{"n_layer": 13, "d_model": 192, "n_head": 3, "n_kv_head": 1, "head_dim": 64, "d_mlp": 512, "vocab_size": 1024, "activation": "geglu", "norm": "rmsnorm", "norm_place": "pre", "norm_eps": 1e-05, "positions": "rope", "rope_base": 24200.0, "rope_fraction": 0.5, "qk_norm": false, "attn_scale": 0.125, "bias": "none", "tie_embeddings": true, "parallel_block": false, "extras": ["capped logits"], "init": "normal", "init_std_qkv": 0.0457, "init_std_o": 0.0, "init_std_up": 0.0457, "init_std_down": 0.0, "optimizer": "adamw", "lr": 0.0018, "lr_mult_qkv": 0.5, "beta1": 0.95, "beta2": 0.95, "lr_head": 0.0103, "grad_clip": 1.0, "warmup_steps": 207, "schedule": "wsd", "decay_fraction": 0.943, "decay_shape": "cos", "final_lr_fraction": 0.1, "batch_tokens": 16384, "seq_len": 2048, "doc_mask": false, "train_tokens": 121900000, "steps": 7441, "dataset": "wikipedia_en"}
Each number is 128 + 24 x the weight over its row's rms, rounded and kept within 0 to 255. Layers, rows and columns count from 0. Numbers have three digits each. The size before them is the row's rms in percent of the matrix's.

# q: layer 8 attention query, 192x192, rms 0.0538, rows 0-49,64-113,128-177, columns 0-63
# k: layer 8 attention key, 64x192, rms 0.0511, rows 0-49, columns 0-63
q0 217:097137092119134146124121114118135143103162179136106095139127087112134130097102092121156153114148086124126163153143147192145130091133101085153150139161133094110098129111158131132121148123146148
q64 052:107167154121137096164064120136101149162130147140115090127091089107093118109122106129137137140133109149078115133137125140081128114134110156130160110148150110130127149083120092151091155156096119
q128 122:137140111127154145128128110128091153088123170125130089153112089117140119102117106130173167114145111135129170177143144175147125145147098110155137136173140082114118139136122111149153148133158156
k0 088:078138113146130127110161125135129124103149151134121103070125109136172105138128121192126118147170092142114161145096129131132140073143099104116135148160162118151105118159123180103099125134103131
q1 091:135135121100152151157120109105132134108163145143115112135113105119103133088116106088128135097139128128122172137186176179139093080133110124138128144165141107101177165106130096154145134124163169
q65 064:091142134099127126128104130116115112119168131095096150178092131093132142140124090133110156139110113096165154142153180120135151104117163104139114129188152126058146139109134142148098139110096122
q129 114:118123166120077114140113165137120104177110106111137180122106162104135146148146136149101114133113122116141092083094116078109128125104167145100123101131124167135135133120106133133110133127090096
k1 145:129108116129140164125155123130125132095152156133114092114133085123149135129123147135178110092124114150153179139131153186138122120160127081143151139132148086110106132125114123109126115145137131
q2 131:109120112121146123126101091126136156092163157139083090136109093106104135087097103117144117128150108150136177174186163154136133125134087095147144131167184076089130137099138118140141129116127152
q66 123:126131097111145120140111116113113168104139157142106114099140090085127164121100120108154137128176107142126168167146166153150132102154097089142096136169163094088145145104147133130116116105132169
q130 121:111143099099138139163132098122121151074165174142099077115151084110143124113093127101169135116153115144139152151156147145148131123137088096168127113165151117089105126113142111147138119136169144
k2 107:108144115101115126098124099159094071131152139147138126137117109123117102103151098146173127120115104118137117145094112146140162127135128173130156126156151124114121128182103112118109127142088113
q3 081:140109124130142093159128123140157093146123153125135114168095125116120170129103097090114104134117127126118139158166161136166136151138121129175080092123140110092109177133140111137112151145117081
q67 090:144175153113078125110096136105157106149116111131111170141135169142120108131139122086101104201123132145161118109137120113117112147099157128135150132117108154098189121144154127168109118120128135
q131 071:113160117123119120114108145106122110183118179117121117141149128163150126166107120113098100139155171137184141077125145118149137081134165168114126123076134130160122110167105197124115151110072110
k3 111:138114115122158137146122107120095144108157148128091102122180097133136166150123138077137097108119139137148213142157161164144134142132120079154109137134171093114117103104123114148096088106143133
q4 100:117091125157111108115140131149137112171111116111149168131125162134148102162151158151094132141107151113117107119098064076117108141105118158100142130114085156142142133145096117107127152138112088
q68 124:151104130169093144124172135147120079148102094112120159113114168146117121143155125114116096150100147115136085112081098116104108117107147141101134125109100192150130125126121107115117143168087083
q132 099:160156172133101097106158126144107098189108120150155182121148144145101128144135121131115114157099147091144105062141095075092120160114160174089117081124106137136140112117128138117093106135112118
k4 103:128113155164157112162102126099155154134125105153117185127147178137085130115142136089132111151160152119108127142197130109132110166124122117107111123106102158130134143114140131127138112125137142
q5 092:122084120132092136132168138154091101144086109117139124109106151141119135142117130104120150156130125144126115119103120083080138173106145114103147148103109141163149116157115139099147155123083113
q69 079:115147075120136135118201127181122126117115155124133116124120144128114085182127175129112115131130138171107132143136139154125123160145148100117121170081158089169145134165116138086133121159114138
q133 076:115124138125121117117122105139136122099119107134122140125105158120139174152141123143150099122143143155114112137036138110115097169137132110101136149114128119153137137142125143076111129137127112
k5 100:121145156085103080152126146149094122140094130133110158169098148103094138130167092147121144181094146147085096114120111094143114149121164174120123104113107154168150124108107133161109109102129110
q6 111:156112142141105133112161147143102115142094093114136128125162134152107123147158149146069139140146124110138104133098085095103134157125129149092148144103123132123137114171123164107137115146122100
q70 108:107157124145103136139151138157159135148112101122128118089110173166151104148121115158116132144100129098153108090109094106125123169124140101136139134058088153153105144152127134124149115172139110
q134 096:125124152118108093112128160127147108179116128140136128124146178084118148125126128133095100149111111112138111131145142106122110125121144161115122132109087172175157163134124122100099144149101098
k6 103:134135133106093110136114134090155123129132090142123137125141162150131148125113108121079150145117113121139082105135119085105118121106140173154131126133113144169150147092144114144125138121105143
q7 081:117127131099114159120114116097108138125137162133120116148158106118152140118136127108143122135168119156145161143164136179145153116142152086134110180130156083168108129115151118171118133112118157
q71 116:095135133124134146109110101087133139092138130148112102117151123110165158119120122168148136137171114139141152198145138154132164141148101123153093109144134101157117128090130138132122107105150154
q135 087:110122133123142166122097074145052142085120125138094126158121114103157162111106127159106118104156078144161166114131142148113109086162096100123127129109131086129106105125157120124136091107124127
k7 098:088155142131103095107174103152119121134158141088142125108124109139138103134098142189105136108121120136158127121091114155140077052148134119111124090147169110136099139157115118123138123143120107
q8 080:116157145159092095163126120132122127151101131120135110151151153129139100128112130120146140176085094145141115098105112111149080144099121133136128127107129118149111146141154158151174082108129094
q72 084:148130132116103117135146091186147077155125136102114119106146160148076098116082123076128087113082140128084134121134114088150126148144132114087135126126117095073143162149085138169158117153140110
q136 078:147162121110091140125152097174175136120089114107157132143174160163105131148113141095105124147098156160094110136155145132140130104097107123117147121104127102099136142085118091144136094132119099
k8 089:172096123158162151121107109113116142139113122137126116128132159147120119142145139121151116142139138067134115160146141135135129157135063135150124114140116173119141126095151121131155087102132180
q9 114:120124146139106107123113131166141117169101107129172140125116150147155096164148123149100169142119142129120095108093109092127115162113145159122156102123088168166111089164161155098143110152121116
q73 128:161128138152113099113140168148158092155139127116135176113140171165162089137151167114107125157070121128113086108112104086097111123108170132106139101105119154133132114160120118123146108153083082
q137 098:163109160148117087091158123144143117181109112109150147118114141107150141130110152128077108153079173088163106121139091098118135157102160157106122120108088136154137124134101129121096127125139086
k9 101:161119185097122122129125099091103108139103113119092152151139179092114169110100153127113153173133166123111101112139109089136169152115156152153125128120120149137187144132116119139110125113130166
q10 077:157159108166174107133152141143175133138130109097128087096082112141149137086137147139101180080090157079092105123100138140088134132147117134148138150123135145159078104132129130098144155162143156
q74 097:157153125158096085141149134156071092143108123080123136127150144159126081160121156143126128177087127139114102091134108107139064140135165122096143123089137171152091094104140149133136132152123097
q138 082:137123113165157121139110122155142094165130060099103105151150098126096156120089100101113157130085124141079128112127154106157107144149118140106120084118118096112125128144152122133075118153147159
k10 096:122090116125130135161120128109153150116125133165098171120124163124078181127124110113137131201111138161117125116181162083119143173142138123116119104136135104120130139176179147117144134117116168
q11 115:116109147128101117138146152156166128115114086127181132130114158153138102148159155148124107121099163122140093132085099069130091145114116145081123140108134170134111116158110136169114120168112096
q75 112:156123137163105144115179168150105113113102098089161163120126144155116115131142144097150133159079151127164094131107116114091103125121149150115115118125135144102107111158108152145131143160096071
q139 097:156100145122090117102149158112158088146136096130175148132110130148133142159137120116088096168127174053125103116122132102123124108116150153120134140127097120157118114125090152135146118131100080
k11 090:168124130124118111149096108123116151147091085135103154135139142120125134150153136135088153188111151099108118103126118081131162145110115151143152123127105165132126131107174153125143138137160103
q12 104:113153124141141113110109077125110178117110183125102096164134089147122124122110124111116108116120121163151178131176156150135147089153091105153125117129140128103124130090162137160139127132153149
q76 104:100159067120136095118126134101115137130118148145121094126123104154156108133094101112157107164153135150162125164132157182135148126173094126120135174102150115142108127119108132135144146133149125
q140 101:127149113122166139103143112115048186132146175145139099173138101103132118127105163136125145096164115143130159120128155138157149103134125102137137154139128107166130138121127123138136137119152167
k12 089:058129100107147127119176118105117127095144119154120098127125068115120159111133103163134148110143124150125137096134133195121146095140124116148159120142123131169074121105113126101134123125158151
q13 077:125128132111095152150129151105127125114185168088148147157136115139140087120118137147093175126135170118120114088125124133120127175113152096174134164114139166135150099132210143133123141092132136
q77 080:139111142179136153106155120141042111141100132125136141146119162103126103177109161094117101127113129130158107111111110113143054163175152120150105105127130126135102136105122150130150155171138095
q141 081:143142105148093115071101100146125146177077095146171120150077108105129085164163150116127133152114143076134101104124123135160089136153134132131160163154111145102135154129148095145122160116096139
k13 096:129158154154119126149102095126150152153061109176130147115103135103137160123162110100123115155170154111146107102173136105140124126131145166103161107117129184157133111164163155132120152121142133
q14 086:149131145142122134094150122144083094155132172086132125147126120093070145098099108156070120179120117132149130108120139150117170129139125118152186102114153111114103169118092120121095144109144157
q78 084:121135122083113167139114102130129127119133128122134117085110106102154112134097127158114129113140125140092101171164137174131185118103110114135103172118133126126128134115121158109105151090119151
q142 075:104149154121178134140101123112118137122133138138096149184097136079151114131146094136093124106154111109116148179130168152094111135112140102161136155133139144123141155139150135147132140116119111
k14 098:092153082139153167131136124131119137098140167149137119128156096114152105130130136126160111071133109149159158138091133167106088096130126100107129147128155120103089097141080113105147139141130119
q15 110:139163093142164132147096113115117159116133189144125135141150115165104134118132111082133125109154148110123145135172145178150106108096101116194163100143156120131129133105148106120103130109137122
q79 097:089115117137097135124096114106148170102132139195151088149136114141137131160099145162138125131159118163120154166109144152133071130131093154141104126153147098167125146124133144092159093119126157
q143 097:097142069114138146118139116154106135098149141126102099149122090096142105129115115156167135134176107147130177126136163144130103097168123129138110183152144098130097124116108101108145116163137135
k15 085:095182133095094136090154090130160114120148180122104095129126093107144112131110132132142126096150101100119147145131103190127063098151112101124107127109134111170115129123102136116138142164118113
q16 093:143146097125145119135103122157175116126146121128138106117166114137157166154110091101126109145119144129178109108138134135116098082109086126112084093140145108140130155132098160137113085143113088
q80 090:133147130130096115132199173140121085094126147130127175148120119145082174138137170131154081136093120121170135154141165120110092104084155123109100141148180135163099093127067110129110139122135104
q144 078:139115135120124165133145141163133161130126114136113188147196147113119152158136118082099102113092145106107154191161149115134141092124130133080080131146153127122128150141165175175127180116097126
k16 107:134117135162143149092100105137083152112145157112105141122144100112114144112178132111126134105136104149148165126151146173119162084153132099116109107110152126107062109113152125137133167120162127
q17 114:084155109125142143142098088100100156076106192146140109115105107134156144098137109113149105107103108149120150144142167145139102080144143138121148115139127139125144120100131131097159134141155168
q81 110:076152109117140127158119111127118111129096144146120090151134120087124117136104092156147125094179139150099154095136170148122111115146099085125096148123086106156113115111120120130158113114184171
q145 097:118122087124133118135134111097056135100106151132118093156170113108135113130116158150141139073155139135107172151116123145141068135151119117128146131122134114115130144125141136112159118070119195
k17 094:108145119104117149116144113129105105121130167117143100163098106126153109102085120145114135146162133147113131114098143141138135114128128136116141127156143132121091126125121135157132150131145142
q18 106:163101135120083139143134112131177107097143128144121127152109117131142133130135118152095132093135087158105097181109091141128159098128134126127173143087140158145158099129113133156126165097138086
q82 087:098124135134102147092124105101129100129131148166166108104144111123136099130111088178114078109153127153119147150097114133144142122136188131142121129159134111160095211129147138120100115126105098
q146 079:107143107153161139182094127133085099077106113134134105175108136089112123083099133113111112168124100113147126161089114123089132096093153127116139128114161172099147144101130124139176172119110129
k18 095:125166132129159102130167121166080114116112157104103093100150131104122104124082130100122124091134144142148161115145133161106096139151129128105107116141121101095100111120111124126091125137123119
q19 108:137165097181144131134103142150114131126190148157119091127086131138108138133127105131170114120085091138161148135189170132146084115152139118154147137133139126141099101129163128125147111104119123
q83 097:151126108128111116140089120139090136163121096152136119121173138157151082161124116144145092108148099098084144127086118136143106102136122115125133134128091131173185129142129124096144112109123140
q147 102:105130119130135115125135077112087148101147160133095098132181116124117122130154131111136101153143126153116128134124156130115106095130110121112081110081136121158126091111139120121153130146145131
k19 085:085121100107129158142148131073110113132123173110117130092117078126133133140108104121087133129153142139118148160129159181131094109130165092125129126161123080138100125112154111144118144119174168
q20 115:060126119093135159110139093139114129078142147150121089109128091100140126110130128110115158109161111144108183136158160166143107097145106104121075113156127095131110129094130154105128169125161138
q84 124:109124132109140166132119122096161140115162157179132084122143092095131155120100137145111152074190119158125162148145152171132122099160086117149128120132166119130104140122144128115095124095168167
q148 104:139095108153124162140132125091141140084149182173127075158130100140142160137122099173143164104137122162114143113143101157145119109157105122128110131148146093091084132117135114096111147125154132
k20 103:133191101133119127139149131133111148109125150121149108136113110115129108096117125131136107093137107117149131127084123177083114130125152125110133108136122106101075132139110131138148116155150135
q21 081:109111111091117118141118158140090144169154141123064162098156119109147150124061130130106181181149119096153092163126151142118141113129158097107093140096097104134135124130138121133145117090118124
q85 080:129151114164156089087118121124129148123143128124088137134165156117140133126105101125167142136117174113168179147164145120136125122111134146146129101147128149133154115111150174093160148138146128
q149 074:114117128136121078138114126100065146113152174120131128137171103119122081128174132128160155143140154133127135150132152130117127071159130142156118159127157132115122172093124084099124155143138102
k21 143:148123152109100123138107123116116125154099110107149147156139182129104123126141155143087135140111141129114098109147118054128131143098136172114155105119104130146162147124130157153136092149130123
q22 093:110067138134133126117126165133185119163131071146134189138102160125145128139137113115096142100125146140108110118110116115134152144117156079118107150150128136126156101137132129157118128114105126
q86 084:131141136110093166141129132121170159150125119148120129140146173134133183089146103127143186116158114116097117122132102127138122164100113178140106125141133135136128132145159141124100109133141128
q150 083:116084125108120120139183148128123096152126130133156163133090117129101107131135150124124133135126133127089090093138094110143104160158133145101127128094122171146149134169145130145171120167088138
k22 130:140119076142137135124146108164087128113138179155133099143107063119146110129131133135146100086103081123131159134126106189136143088115123105128139154139152067112101115133129129128110121168096143
q23 123:125146110102138133148112103125098136142149157140143112149144099112124105100089124108149130128152115150129157119155151155161111119150112111201134123159145123110121136143151103137130113107109144
q87 099:076106116129129147119128104122125128109138132141079114161072120118166128102110094101172175117113117123147148106164094119171153128137128160170108124142139113075074152146159123099116147132141108
q151 099:094087128089180144105142114178092134092161168137146104127147117096112094113121142138151187096133135141154116140136134141140089135158107108147115146172140091126133143135134083109120129106157149
k23 082:134132130116129128102124105148162104129162123146155104123140135085153135111148126129146131147133114135109090159138104199104145125143078142128139155169125157103135103166150125131124128134148151
q24 101:147132112093122076120129105141090166120146109105125111126093116136107145121152152127103130161108150135132143163155115132115108140147111114171109128144155080112084136153116175149161145150129140
q88 094:157110128129107101138146135169149121154120184148123125142142098176135129120121189137107114133097132131127151119144159135125140150130079096130101104126184146124105117135108121100132128119139141
q152 083:131114135155127130146117106131148180074140167146101125107126118138152142118125182088109124165136119121124147178175145151097125133145109148107112170100139118097103120113120147131089129106117148
k24 144:150139147150126115144101142118136116126135083131116154134145175117109113136107134112115139162104152111107119129159100075109144144087128171138138134096116161143166124118137129143116140127114121
q25 120:142113147098113145119125118103158115177099083136135182128150187112117165118144150163111138119117151122139121079103138070128154136107145170097128153096135185111158111134133156136107117141119132
q89 102:119136180104094150140119167138122107152114092098130130158117166080086082097134110106150204142110152134145121123135094129122146110130130152131113123159114169103110124133177129147106152116112141
q153 116:174088157114133141123161147165173129148125075149150156177143157123116136123149126142078091160122143109097109098091110092102164120111150158106141144099080140146165130139130134141118142125113113
k25 082:135133137152130161152136152121122127095114107080144074082138101149130102171118127122147131115138160106150132170114144149132154159154119112116132123099118113074127093146098132115123152155129103
q26 107:139087137129134124100158197095170128112114127129144117107116156130126131152173109116157143182086164081127137128095148128111128144161092140132134124127078140150112122123129160089107113198142111
q90 097:145130124148120099147154152121112093102082146154161114105185144116127153134094135118145160068155135121107137132136148145171101160155115109131144144108159099158142106135143138133114124134155128
q154 099:121162149180117145174117137134122148110118119128153158106120137074124103106067110112140118103107087123143112140112126121181086171164145135132167104144138091093128131147137139122139119101143156
k26 090:120140131124128137157119116166162148107106157118114110164131126131138101117127091156135169128131139162128125140125125114149167115137111112136134089157172122177082142113097158135148132121143142
q27 102:096116157146094132141152123159156090140114168145088160131138159100106112142163114155129108135094135142113121143105136106088134143099106122117102143120105137171158122109131117130119079118110157
q91 095:126122125088106178102142116127152179121112149135111166079121093126060118120132082125133112120081091142150136153101114136119149123130121145135140144148110104141139104129096092178128145092135099
q155 097:079143139104136163144129116139108107156096115093137132121078132145105123141159161159145133108124106141082136171112124101072141115121139075118117130158111102191141120138074123133143117128114158
k27 089:106114138113196128130162144098127133163120127111122185156171177103127112134110160083109116085144137129104137108116133102126132126158172115111119113108105152128110126092094132105149147161128127
q28 107:118124148156173122182115140122128111132123107130090128097147102112147134121133087137117144132090153115108140108158117115139082155119093154131182116133146162105150139112136129143147094137153154
q92 112:121135164167106094094133148151103116109108146072122131131128141132150116168124105133126113149074156158143089095099134101141101103141150140106110131084144120129124121132118113122142092163091119
q156 099:136099161157108084148137125152095141149154100115133121143150133159099103108150137135133150142082164111129102103166137124098128156131130192135115114107129118115143122146103203088136127132115088
k28 113:109148078125155126124150106122146118114172149135142087118146101114123117091130134140140125102126096178119175157132146173122115113103139083131136126137154089123068118139145120112103122136163155
q29 116:146117151112135195128106090120127100127178174118145100115094126140106139105131150124136105128163106115135165106142151170108111098149128152109121099105161106135153093118131131116148192138137145
q93 109:163114133144134120115128114136082138129155140115098052123131124103122151111108105125148141127170145160093117154130163157160109108134102104127068104132159109117155083116168126141102133143137152
q157 108:100139128154142135121108103136068144125132114136119096162111121081175107110172123144136106099163134162133149142137152147176119118130096078108127117101131127105141115117154142086134127154138141
k29 098:095138105110124109120125148138143135161086111133148153127113157126161111132143104123127170153127142081122085125119100104114139142104149141130127145143083159134123162132125157141101128116142080
q30 108:166114154135164125139100097112134125142108146117121145126113118141148153127137181132142187090111136110169168167127102138101166135135105053132162132140162121108113112141110137168115163121155160
q94 108:155129129115135132062121166076110132111121114131079112105088110114158176148132090136128102135121146137150110108147156111141134137126110123137122123153137131087113133182121136147135161125140150
q158 084:129148120118116131141159147105169110144119138155104154150179086121141119144099053136143123133117167148089105164118093120135141172131117127129095099140102128121106150101119156131156133158142116
k30 095:120145098116104090119154146162171092133154094122141136145098156122098107137121129115108152180166097127094119139110132099134139131120132146089118118093124120150139118118126157138144103130107132
q31 100:143165155063050131111086099142110138135140104105127145131098142101151123127112137139143120154126124136129096169129102101121155112138128161125166143097143149149150101114108162119118140136136145
q95 093:151123142138082133096176142093141120104087119139175117161096159096099126138160175108086148169167138126142149167151101126074114125125150117114161089119137093148112151135151110086106118147163128
q159 093:144093153148075096124118141158157082128140087075183149136112157137119091125159185150084122092133163117137106150116108101169126104085117146146158112131138149138147080150116146103162119128109124
k31 102:103114103134131158107152129143119143139139142147139095134099110122145097097121142142118087082147106143152154129107110171137125133148093128131122124168145107114096137151113091163129130114151123
q32 131:124120110147131152122125087092089159099132197123144092141099088132141122123156160138184110083148119156121163138140121147168117098164122123175138106165147092099120124110122119128142164113166124
q96 105:136156109126185095176136110162155142109159151130116140125152119135133120130110158095155126131153122149118143129167131143168092124157093091164123127127168097120131166115162149129119077126157158
q160 100:151106102101136141184121122133121157112145112153117079129151152116112134114126130116130134139143164129129126141169129156138107113152096146172107146113133121077141148157163100130121161111106158
k32 111:143146142147117087093124147121096106158110075125148182143099154113101105145080114105110129154143158085129116112141118068119134146084119160145147125107108180070143136147142141128107121148092110
q33 103:165124102141172129136105108072124140103116204136136121118129133134098162129120155132142137078135130125134140115165141112168117136121116112164145064143133118082102118113157120093130121117132131
q97 096:107145108154130124079175131114178135139130150114164153135107129077147126149093130133095135157122142110136094145147122140164139163140139088107127096142112136093100118139092096099118112127118124
q161 091:166119119120097166143136128118160135159108147136137112155114120171134129114117090170194087099092134169136123142191109127140107175102117154127153171096130135106161092101150113106117143165137119
k33 093:100146136135120097146118120132135124130113095149113143129110114168111113127138098114120137176134140163087122124098110133165145135096127186115123144098133168138117112155143143191133112173157105
q34 114:128085128108137104160119116094086118139154159167152126126121101114106138109156104140161155093192132132126148133141124127123122156133173118128128162153107147129133138117112101117164191094103158
q98 101:141127108112144153171097109094156092112144128149149128153103126055170158124122114139131113138185099129114118152110139151158130161131128119141133111131126100089162104118159166138164096118111169
q162 090:179148107091166130143147113119121141116124123099139115145133108099121109099133103130110136114170098133106115135130144167125148129149092107115122125144143064156110121100174138145154150120139143
k34 105:126159137142142087134157129130150126133083080109118150141137175155122137119141129121099156165104129096114078076112138089138140136125134173120104145119161136146141135112139114123136129120101138
q35 098:164132115139118121161145155104077138153119123100138146135133160138115122150150122140136173153111166107127097135132125127142150139099147136132129141115104183143139132125191121145126165095106121
q99 101:085158153120106143103110106079136163150124115124151163148144079098162134111131119109076185157127122111134099111095135131074171138127103126141124168148119182116111138134178120146138084094098134
q163 083:112143136117105119085104120111098079143117101110137123126148145139165119130123147152086121162102076097152147108101093096147132101130113159111120164125141152139134133168153109110120096115082117
k35 095:087108138140141108130135122113177141121139140113106114131145107142117128145157188146151118076122123153114154133140149174140159115128111090110159169116185105136106118183116143131118144127093125
q36 100:115159092110155107145141126108100149132127143117110114125092101138092100123117116137147108116111110151150152116149120176095111131139123119132129188150102101085138173136111049116120131130139135
q100 104:101160106129131163126152092131041120104111133149132115109133115131130144116130155185130152151158147111161146119107138139131117107131102160114132154173095124115121149101133095129153199130169143
q164 103:143175109070164165089132138136074148085166164120084117135177086110145100113138101133136126107109098128136197124130138125179127098124136098126129154157142133109140125126106117161116118077158133
k36 109:128100162126113135134123149117098138182110088132114139107141149118082124102134098151099157130138149096091084143144147095114095144140143169106124111136125174163164146102146142136145124104093132
q37 100:108089123120075094087120115148104147128173135124160132113159085159114154143063156118104106100169151111103148101127152131097112114151131117147124121139171134137159170113103154119143152120138111
q101 106:150114112160107108125174138137140139092132138150153114107137097141134082144127155136159100109134177159073127153108136135152059100100106093103167165083140165171114153095155121126142138140143125
q165 093:086121153144104146101105120066114176113142127124101105106130094159137140118135115163149149174153134162131117108104120123133076117154138119122106137121165111145109164162099151150161077141122125
k37 091:091156128119173195152123143121151116135101120082139124153146113064138154118136118099127143114144143157193113125154100106142120184123129170110123094099122110129139147111139110160136125137132097
q38 103:088155129114121147118149139125083129145160169125115113117133122123130095109104152092163144131157123189145125099111158129089151116106137102124114144137135142083160154081108134138069130047141134
q102 103:130161102084130104090113089119095160091138119118109110133119145107117152135114126100123126151145130107097187129120156101110117109124092128133131127179139137099108143111156127169070132098116116
q166 087:101143131143121114112111120089112145098097129133133167112112122109161105104145171130092135136131109125164147122159140105094231065129129137091101102115093126147154101137145138142097106126077152
k38 089:173096130113104125141149155099158128128110121148134140146105154129097121130165131153119090148089121105138086131125099099124125090141114107113098109096142139137136093134108141087180110197117103
q39 110:121156119099105154134131108111164089148124136131189190165128143104140145108103152160111139100174145065146113102142175143148100133128148123119134109117119111152116133129157135118105166158103124
q103 097:153147116100127105166171161132111133154085151103124161100185132135136105130147113124135089140109119116120142113147178143136099117118102093144123166124139183124139148150105115093120118125133093
q167 091:134115159151108152167143134146144126157127122112152182174175162083090119136133057145100102104117150128110131097120092113163175115147128141118130103113142140133091123119120153119148109124119102
k39 097:067128120140129131110151141096118153109129160180142066107092094139147130124147120140143128095119111139132165122107119135135125101133120080134125109166138101070086097135114138119177128118145142
q40 111:118130125162092180118154103123084091151110114121122103092110111146158138135148124172089148158141092103124101147112094107149121117099132127119183158138126136153121118154120103120096153100136111
q104 103:126132102127179169107105140105088155142171104134094120137100118073154137115128098117115160175164116095117150137134156139100162112140097146145092120174126119094126140095177103115092121092176154
q168 085:112136128109111156110148151111122122158090148177136177120082145113146146154109113154132113093161063154155120112087124116094168129138108143109063137144138112163112112139173121129139154143130153
k40 101:154121162187124101115128159111152119111107128156110162147175146125154156132135180109168103092097144164149116139118114114101075142129146156140141149111104132112134135126167144136118105147125110
q41 102:129124116126117130140113122112170147107094141167147132167104102119165141134125094097137149145142131107113164173128171145134124087087128097134113160124117079152141128137133146083161120103112129
q105 094:107134085132129121069152113132152141106151132119089084118179097090148150129142157155151132136134122117111151111095143120107088092143177112085111118129131114152128102155128135105118138137098127
q169 083:117161094166146156088115086139124090104110171108128120098156100136124104144129146178136135105124158119128128148132125164091093111125129089090104118125081110110092136134130137124127082153147120
k41 095:147148178109130163126113121139143173175112132116126149153120151128113146136109112115083110156129140131133103150151109077122149122137148153099135113106096129150144147119121153138134144122153111
q42 103:149101134123071128110170112121157140121113137155167149131165134143117139172130140110153161091105147124111117101139105127102090116117079165154098126140112087167172123100098144144135094116134144
q106 092:174075159133119143128156147063123155040162126114156135101137141151138131117120142103133154153096132083154131139082109122113180135117154137167153121123096135107118115132129116152107141122143132
q170 090:128093131083125161095107189173143112090112139133121155139106149145103129122108113112140113130128125110143122109083136152133130128169158082098129168121168165124121144124131136169146173142124158
k42 094:080140116127174183138115126160137112118140139162122119147174148130169103108144133121137082124150084107118150135117123142131088109194113096120124120170164129126104133161108152124172133151135129
q43 102:091107119105107043160165111114130165162101151091134131110130129127138120142122144121176133169109138111099131159128144112141147105100155121104116117137136103139120119143115127123092075111170125
q107 101:101145128167128107164166131103164093148112158129110114111150101123088101178125155102100160109065121175135131114137182124120099138118145161109148140140155126133140118147127128148170097135109129
q171 082:121140151103112169151125078149127159143155174120079116162141104088122127147119149128157128109150117135067143158119139145114108133102127137132133138126131108162099155149136093140085134096150093
k43 092:134121136111138168143104146087153095113128134063126148140137131125120165097123104142138127123135110152141119108109123120124127130102106124135117110104107153059142128119141129133124160148115134
q44 095:142142126122152132128161148103106097118149098126085089154123101123136111143127171121142123104128110108135147092131148155107037124124146130129087100151120081129061139146129188126151115156143141
q108 101:153153133101120106098108123147089094105142141100105119112148136126101135111121096106180096110163103125125153134137163156130096159143124112111100117110130097154122139101124137110112119110161134
q172 101:150128129100148137137132100097053152137132210132098102141123115137131154119154135115128093129140117126149148155125143130126164127137134092121072111151133108131103105134111137093115123147142154
k44 090:120094138112134135099112128114104116102101119093156134130143154109140125131112115114097130133109143125117080126130116070147152105090173146130123141132107170137186070139140122111127181087138147
q45 103:157106117117133061143151152114142132147133090092151137164186149149116143126086150117143138143095128096136112115128119124142145171132105090146094156099111139135104153152141137140154093132079115
q109 100:126142136160095102140085131158093139113147108130159131126166132185101116144096093079113204131108166110136114133133109120109120169139137183124157113140153134143120141159120151123137086120101110
q173 087:187114111154127115131099131132145160154116131109170133131124162142134106132123160109095178131088117126132131099133124105153128110137133159166127154099130118138083084156125169144118132160114091
k45 097:143118131136100146106140104151136119086119178151101090146115100136129127136113143132123128085142101130138139130127125169120115071160124108113125145135185103118148113143104120087097147121103171
q46 103:080142134131175096164172104145149187169118141136133164088106133160152165149179139136148134139120121092121091147137154165151110112140099081162174141185125101115135111149120104141131148131160161
q110 090:149103138161128105170112116130120123122159151146169108112157152138125150108119129149104094092099107172127126059147143123143107100118147100143136104124162085138116139103157119103132094108160118
q174 085:133121142133140071133114141163116140100104111110166083136117102125106115089132102112140151120169146138095127111186125157165103120167155113147157110157163106097141153164118127163093127113114155
k46 094:156144159109133122103118082096132153084109125109166122152081143131090090126096136145105146165116110122134125123126093082139109140113170124144077108103108171159143164139115121143125147135107123
q47 094:112147112168152128140105167125111167107146169140129130106142148110118170110145151075152136155127130118129108128105118150112120153124155117124130178119114102109133109143142103161070121141116157
q111 108:121145115113123158142178118104144118086137121155083119128106117125113116106134118123140130122148119122144103106173158107164116167121124129108085189181105090107125157118111113133132149118136128
q175 090:136132099165121087113156133133111115103120090110084121136096093112117128115110112127099112115176105096130146149145130128125176147105112106162121152106119085189141127135080094110122144109150157
k47 100:160123153126115127148133144145147120102114107125107162151122189129081137117152082112131155176146117116115110108159106126133144165125104140148113122137126150159174137074138131145101128131153097
q48 112:122133135107087134175085090183111159114112125110118110132102143127101137091130161061183157114118149097147180135150168132109116141153093135112109106112144151129123151131154111072125098168160152
q112 099:158105116156130097149131132163142128108170127114176140133107147083140128140137144067127140128127135117189135137120146113141060156131123148150104121099214113129071146131134111074168091137142099
q176 096:154161111148131112132107107160166155109112147122167123087147120157128133128115171112140132084137158111079138149102145141142137156115116162137127145118112101129126124113150126113122101093090105
k48 095:147136123109099108136117144127126109187110136125118122142136136143127114153130139136117138143158068144098088135097108075130143173148105138136128163088109183093177146146152134149108166120129114
q49 106:129112123119141090140125115127154148144111149134125136169114144098074132127123108126110112125116132130167156093138070125082118122103123147129139131112136139131142151111125157141126114124143146
q113 112:112087118123143157133129137126080130121116128125097130125151163136100123144126111140142100117115104118111117097099114133086152109109139110063140141108099132184125130078088140112141117134148110
q177 090:134134119119133117095161132154122155205137151130110171127161155133142119128121140130191075131149151167107084153126094105092140113126109125110091102156154136093146152084127130144131098108140087
k49 104:134159103116132196145154128138120165125126131121150097139124111124159122111124118154160123073142089150112164143104137157158100093156144123113108126145137124108097108109154091119137101131169158